{"n_layer": 10, "n_head": 3, "n_kv_head": 3, "vocab_size": 1102, "init_std_o": 0.00805, "init_std_down": 0.00805, "beta1": 0.95, "beta2": 0.95, "decay_fraction": 0.875, "decay_shape": "exp", "steps": 3180}
Each number is 500 + 50 x the weight over the matrix's rms, rounded and kept within 0 to 999. Layers, rows and columns count from 0. Numbers have three digits each.

# layer 2 attention query, 96x192, rms 0.121, rows 0-33, columns 144-191
496522498570476537498546521468547494460514552474489538537491464522540524512478504476496494532545552555527479464479497560510543561476515466437475
588429439619459521442539483453565515487487490418450497540584532426540491438436508430434551539408584593536554534506597512501481470416523419424553
435524470402529461442419479595470576481503583460461529494510467474467588492492556558580364549462444482428567567497436521541514539545453493449507
525483530500549497495501525537496464598543454505520528483435527467457518501615460490510494485440517467520566515528521444486493463486501596539460
429494517413513469513474438485524478445442518532499559476444502465418512487521506591608498497468436497514465493479562428498447461436518529462427
510579486525588467440476464501537547542406499524561494487555561422466525452571503498436572447485412453474501511513556481548491519491499502531519
487516492536500455518497543489472512503516504463560440395537507433492463517554509512456518508437512581520501547508625495471500447540471482533478
517616437439564416485459465558443521589416503482432482530518525516459523469485538448399503456404515484451554570522552499520464503582593591500515
551500454405503495514486561494517423490520526548522485466512501479572526500580521485512456573427553511431403357471488477521436537395576528513508
451418587411498612466554541473481511481407520569535549509454546389449494436526450479493458556498451380502503410555467492492504497644511562492508
360525560565482651527556525404488489488556512463454481425487489420509434487479523405455520527499518538569442482480526541550544597535440453547463
550571438517536497575530532512472464509520449429496496406446575505506478451491494497443454554414555492473397542482453480541425619580430425525407
549380418505529539418516416569493560516486464476542627511535465552488517433621505460483462504471487474546447485476415469544402529518471571606403
429635491428489505534522521608439517549482538547509525556548561478553589404466360471518550523438529557551398609579526444473411454552445502412576
475410504503610490386444564515552424435520508374454536389491399498583496473496551494619547558589509475575526510514409463442332519534502531500473
413493471574508504477549453513473436482527457493519490462570556515537457525481433496445545575556498539546640477566500401592507523566542437489542
431460430519492566417490481431463424486555456456471556519373473486563579547429489450492610487447412520478514535575441485551590546567446488500481
473463581574525444430507558475634426467453617504438471481487509597516447563500464510481575435456448438488568558524478470532499535404561569513524
357537445524396421510431533453518544438411501553361609554445483587445464480650528513478577530557408471502377454481521599560418530514640438531492
472406426495460512521523470503479500472552436510520541493513537500545455492521560358466452497525488526528358563468539575535497552533392454481472
458519470516611447554503515512417535455507558502523589456481483469597460502585530501484540542483565482497461516567475572551487604526516572502426
476440422508568475591566498515448492512451489534492494541499552600448513428495608464499551458423576561487528521565494597489520523581476537468504
490579549551513460431451614362493480507472502520542536609476491520424493516509475503592509269594490493506495655497470543563482572460464544410505
514466462430447540491425507511497447490555494471379570519492520470595510508525541523536514440463565429533421586530618535505601599595521502490511
540477536534557498519447444438547534442517466529449474483497410492581526505439563465432382444605429533510455513501565487578553437403523545542554
547465480454544550396539438443571499466433553520513439440511549612452533422593583466502551528524481405538494542458519567484538516615353537522442
464491585532547442488510387451515572477523584526447441555514570490488443375494514422446532468417430491483590409545469504543524396519448461490491
576394511499403499481537490536399482459512430469450524467510519475522421577570438489500589463409484526548475496536436504561506511509514477518599
516498535438475483553499523515558524426460436516437496524478545499575586484584524434517482474450550486476545474506514506512453547465414483454570
397497450589493470545484537442461487582657532507524458566559534472485459555515508506510445564571500433435554484483551550510450432507622483386511
592506483539549413445498438475469464411494489436584566494466592378527527484487460570491523526469508449555514463524480430521492520542506535460512
554462493566453507539497481447442508476517532646562514534493394501383584489499500473560488432451557488496388474504454507440450413507484401544517
442473607484509546487485474438508499470545466520584462436509496525550430594520485413510550552535449413449483399462530554472592388421461524523471
581456465528462491415575537592536590600631332527547414404547625437488425464588606536467424501460660509389508492516481645480453477519493395519513
# layer 2 attention key, 96x192, rms 0.13, rows 0-33, columns 144-191
480432463405437496426512503550512511473537508493509465519469528483474486521519500458492439521470500400520488518474587545524499487485524539460453
575559510493546499552541500456474506523538455566505542545488429497509509477448492572502510459483482522491511530563470524438499476501482523539478
511489546466429552466583505563541506447624481523497451522465447491520496509467545400524523504515459543518546479484579495481449533488534492581483
524523443495474522498496455537493437490571567533410538528573454562511529444461530473515538535530479542519534502604447538549479461438534541465436
586538568528453452418530537524449530559532491537477433496515520434515484498485536519579409480519532500536476546494460552454477364529408466529492
465524547516449527510442557474517468508512459400518475551523429472469499550493482493469466455487493494372547534574523509524466415493454517509558
486511535503461555470548427562574507478599532471556493498525602462561564503586459425484520500541469463463535463529461548514567547485588534458535
433503442456489574519561508476502553502528485502515492417504520468523513597493528587427477488518452489460525569471552483465383438546475501479553
512571490519464518470540498439546425603501475410485498471516502485436503534448571545587602491481404555507556537496564481493467563428452482480411
592475558545465479431482486552509591519555444479573526581444511546544555420491429512452530507485460511453517509429437546414586492527622455514486
528433535526413516464506614624489471616525484521478581486514461498619462528526459594529472562488558472422536541449502537475437439500463489563563
491363580421464510416508482510588510400562487447496372467446621404500567581523527462431535471621529460577593419529504549600506512552522508524509
497419496460473473603521454510581413498514539536416511497467556575542419579462452617545536545551449534433581430529556564419562482550455356446460
642490425481433488463556456468481451522455486436501437474448585572472566499446501522418451499490525501509538460476443519484556571538451554537463
461568494501477400540532403440468497531520532616517518526486524534536344558418436572461505537439438431544636510512467585528539437502470461534590
463522469498469503524406465563543502462505455544505468508470411516502518504603455514412543431427509465423444543590516499543487614477543471511594
468450474473482494454570445518428454414436514472404530449558561414446497506509564478446593526445471579450407435518463575483523476468526509527512
468554415501548499439526489422433522450447549549391443517477487473483524423494530422559560524536455521539578511516530430573480524438476406411516
573429465560586435516458626444509682458460513455545482483531529524476511512467449472522578566381532444483476501466427629462505472393505536422490
435477508424481464508481440425563452608477467513527508425501524521556508497453441526439522538482491541554486413538557405528527502575533495463516
479526461550454572467557531465468503490468487495498460482507529454447512530455504596475514501539489517540546490517503461534522454492501549499588
520501444529454581548519436510452558479558595559462470566507454480449522569478414567447513494447475536557579535467490440441504436526447479515488
530538597497488569542565483526386458536416478496532542494519534411444475525517548486449464485554517591545567447548551482574598422362480449580549
439534510576511457451502463519438453449596504614409553473497454415451525641433513461431495445411558503450474544552450488578404455559569535501472
503414404564483493541481562563411523563497499517528422426523479575509563470461454535450562529509479480414384520507437524564511508566594494474483
551534452468454424518548540597506581381526456435506562548500470514527505477457552502492486549495433530419440538473533553518473508565459526489446
506538448453410613538541495535536508500557535446488569477424506505477404469497468591526541523535620490424511495543484356526411560445437504597498
406481447416551494527436455444541540443657458415522455567473423433472511480457463530517463534626500563491600453483552475461493504566596460514499
534568470486532535553561577498448461604519468584519485517405574498496493570465523534476552500544461439447475504512468545391469535546505497560446
603500470468459554450502485530516553502476526480533539440443507433446451457469345556505460491499397463581471459480477519442639473482492494517507
457506494484549557514591446462521465461435522510495506519628486445546495571432473496529479567503524493440600499475505476512484479440452536495420
517538519467621517463581510442470565417512466432537530473503539539395436515471480485402486494461523482543490434536464572537535404510480484536362
497496460392421528512456487347504549351518516461475626562474443536500547407450465429563468564555455506473538477477566521492538551504513490516500
470553533467489525534556473484460535519505530504409597491445457580463493415457536431411524503507545465532448525565456526553490510440603432501501
# layer 2 attention value, 96x192, rms 0.106, rows 0-31, columns 144-191
575438556531580461511533436473533410461537554381508507406492474573446499486527464533554592564514534498619484338580515505684447396486457532419499
495497554404448453509529525450492443467539513489434517564566420590479534480495605553528576497461488484475575558642552514457552455566542461462471
576498544502554568484490484608596593390515561493505445563540517593640466514559520513568500578596542456313497480500448588556409447489565636603498
503586460499442611527506564425524587436580379644498493446412561449537497499655510379542454518453508519671514488534449558533644578405505477449505
533453460432534536548414542536453443523462473519501480548528640450568535512392536441528471405523568525402429598527496460584434591502394463540523
591558514560434480349472488485542453554378391439396434461494391429575526577497445557439422538432545475412465552508486499529659546508425516489584
511443491557501543553466544537421499490435622640468580577460591473478517462385594486354467632483533530476405509562364621513484469534522463527467
592448404477542522464448563414618518484634607371492483447506521466412580520485484467446469474473412658441432464439413540494441507594560577501561
518525386461544470540416478502571515459453539408501521491564447506511469496598484484446486492526565445544551523531465626490516382569588518527484
499444581503422507512499432597501488515550548491511439475555501606485456414524452499480525451443485548500501591454276506611583561558406444453502
522449443328514576463591420446530473481531493455612547573491505529546515517499510551646521432542583590614560450444520495581484478565576428505421
554511485461522545517510509546468537471552464505561607529450442492599486558497387615472306461595520487488501489397605574561381526549433506488504
531441411499557519476513452568397579356550483559429551509575452537547510575455490529484536583526441456502390565443524487467452462510457515569554
577558612375460476588651440447554520483439509509543548482528440420519440533516459526459466602446455558511512700522514505455505588558533456590475
489464366530507600477511416523475513490465544521578519546521434591517449710377601558453680439488478495510466426533546614602512505585567509563621
467410463503539585482503488432555604542540535453524399557495430469491473505538402396455534521505414550410586513395490495471518551415494601481439
597596507448434471563475545551443477441403542543449474502509423624438555400550473606508514535514396469424478564562392459522578469476545495423567
498538507487533419514529471527526458505606442574460607402475562609317464577412594484497497476622429424371483503537604471592406456495528449465533
394417590559668441543530469493546568531500494482457493529586633490559394610526484614598549599520446434524462553578568482449385550531498628501505
578387498559412569602397557511410535438608465546400465358563425486479593469482431537497493471489518519647478541495532497578444401465431635589505
536338573645397414510481461457551476590471409503601406526488480512449459440431613487445553427520562528628531670484576360546432452416466421502474
396430556487483456472512483462581501547469527637551432461441544431456427513520478584566510532488442487524458565503590519503519592553552587493415
510427520531478561492507523562469408422480561447519471550499447467470646521437638532563486454459443335566565427560481426517574446486514495517478
527572535462490497585531509401545445525426432339451402560616569526487534542532535633475400451658486696526541423568561436604504539553504583517517
486528481550445601604521564498550438564512474426545502411475547479503425512394585433532542551467538447523536510442450497598479532553540468511422
490409545325379458465486485502512436480522594505513461572514551523489382374324444503509524506476504466473507411507523643573678454522480659456626
629484512498490569495531513533499589499507495470610566568463533426547429467554499430535525354542524520425463405479479502485503484508474541527481
450538543480620424503411413484570484564475440557556526535580452422451467473424637549577496400512555490590582464466352554567502474565464587504456
602433553405459443615500538482421340592575520493555529328529462606406518485527542533516505536504493513452463526655443528400541451497608609483446
499522467521549533527480387417536471491459490552439568505516605446465384400532480578387416400492430469532392501504487496578501553534516524476569
507461488479497567361502573608454573486375479507522505427519524390465511479403343494545564529534481588466500644477537500510583483524481575542479
443499536494498499506491566555526525498427425650530544444442430480514504559574531442579583495474490492582417484537397412395554551498517516532528
# layer 2 attention output (transposed), 96x192, rms 0.105, rows 0-31, columns 144-191
529462528549523370487491487513515529527457517417416505532438473563516447531459508538470534533394461454493460540563443537456504616401525452500548
556426400509461513556489483513589386510513361463405568569353499468523566506459604518502432428518452572443565475405514482515536501492509523507529
502500500486452497443405478539370455519534451492433481457591501447589507439442449510506589446516531473504486568511462481536622529509488504538542
416468547512401585534485382393603535470487465447491521511492486467572475551494508427525611534490434549608568502478466519508581566488428542431574
436554456483449421485341512470502454440510548534499527479433515519474429540508432527512449505521601539472668445441434459555542574563452334585494
475519448578522433476480340543500439401519592519607411484502590532535465517444442615539470525482648539490522466470514574472451440524586453412513
480493467439443450558473511525502470479578367477503465431518550446437464626435546434529425474553529498463491548489555548591452488502482480476481
441395363425543406576498474528568627451506434517468513476444526472530470530616461577452542539507515465511491524565430515513502553546496555520383
445451566402429473524447578547504443409537574552490538435562587508506447482451573466445522461402476481499473565598462533599526502548491489485512
437521451606512511472618490428532429485386420532588561550485518485475456452536555381523584494507511482513486488582515581507571600539477495598473
576536501483430458584480491493587535461472583461390513532439542576511614503467439480455450591578561450377506541420626454473496535549485457462475
465457518482484534579483528499565489410481597463499617493499485529462548370536523562522451511461467577499462482481553482440481379494601503455505
517532463553570476541441486582467554515652504452521539395497464514457398491480551540482382477477520480494475487511546537524555450546467446527460
557449447536546613465503496452441524446495475467560517495550475425465493497439582466408481469452615449511493493505541451513431484441618548460524
461538537440408546526409469500502506444638466570574589556516559472461495557569482516535502688593507505497473453477461475477487522452401471469442
425544504473593509573538561505507503441358495552500595460538575487554586552425514497527434493571497578509506492520449444463552563460501510544558
540471445531541525560464449565444474513446450503550477486506419528577515485449468543526538526415521519486441476526486476473434525509430461605570
481490527530533483554425498548492509580501609542466496543446451492545438448390488568502585489543534561488507502544484560429543468527519515413441
477569492508558518471521492490424506523424544492554502431570573469588507403588506510497527501478516465502568501518619538454578512494412480612414
398567513380545595518512499524452447515480535477442563614501552437536486516429468468480502530501426506456351477484430568547559622568468412382427
452418455508530532472454533451546440398527538485378486564543531506471421634632442415509534399602471557452464398468464563424506534526498466475566
549501449570597462508492493544485514540401457541516489538511494565504492462479441525410523410445422490495482596548518569482382477524509556461548
483549529496519533429508565527539385551539437565451417479463444415465483513546480478539376451496509547574511556563507515500473542539470549556605
530495478527537457441497487486451503447495421511525475439477566540625541634483536528390497507499491523481537485417495590432471511481412480533472
504537524472579504479521568467596497460461439481463461516545542527423403479607499470531468485619389423479465572416550485489519495463427477481438
437540561575542588437596517481452542499527580466446463482452585502428480468394540469438415437489525515594457541557446702532598565461477524466490
519483493465503560528432600540358527449367374534519528526460514470464663485496464494490560473430532415436400516463539583607473495487441536515606
500489527484393514415485557407476518460528560491466477505452509447490554496350525439532476524438544539500546510530487399428507503583483545514578
479522463431510446455481524498422481559486549538509521491549414506391519548533503488475588524463497463502470432527446577465481585525520447506499
556536558457470527477549562562536476493507483570577424491507496504544496548436643379544608577487637514515488531486464478369546496538395477517486
525492553591550532475587497487563425568536453510545513449392480509469475473556476559560478463446509534505434501423503487572451474482492375486446
560411511514536577510506484602493554543480538446462505612527476541461449495566460505479439444532505529445541521501395634503529443452489495513469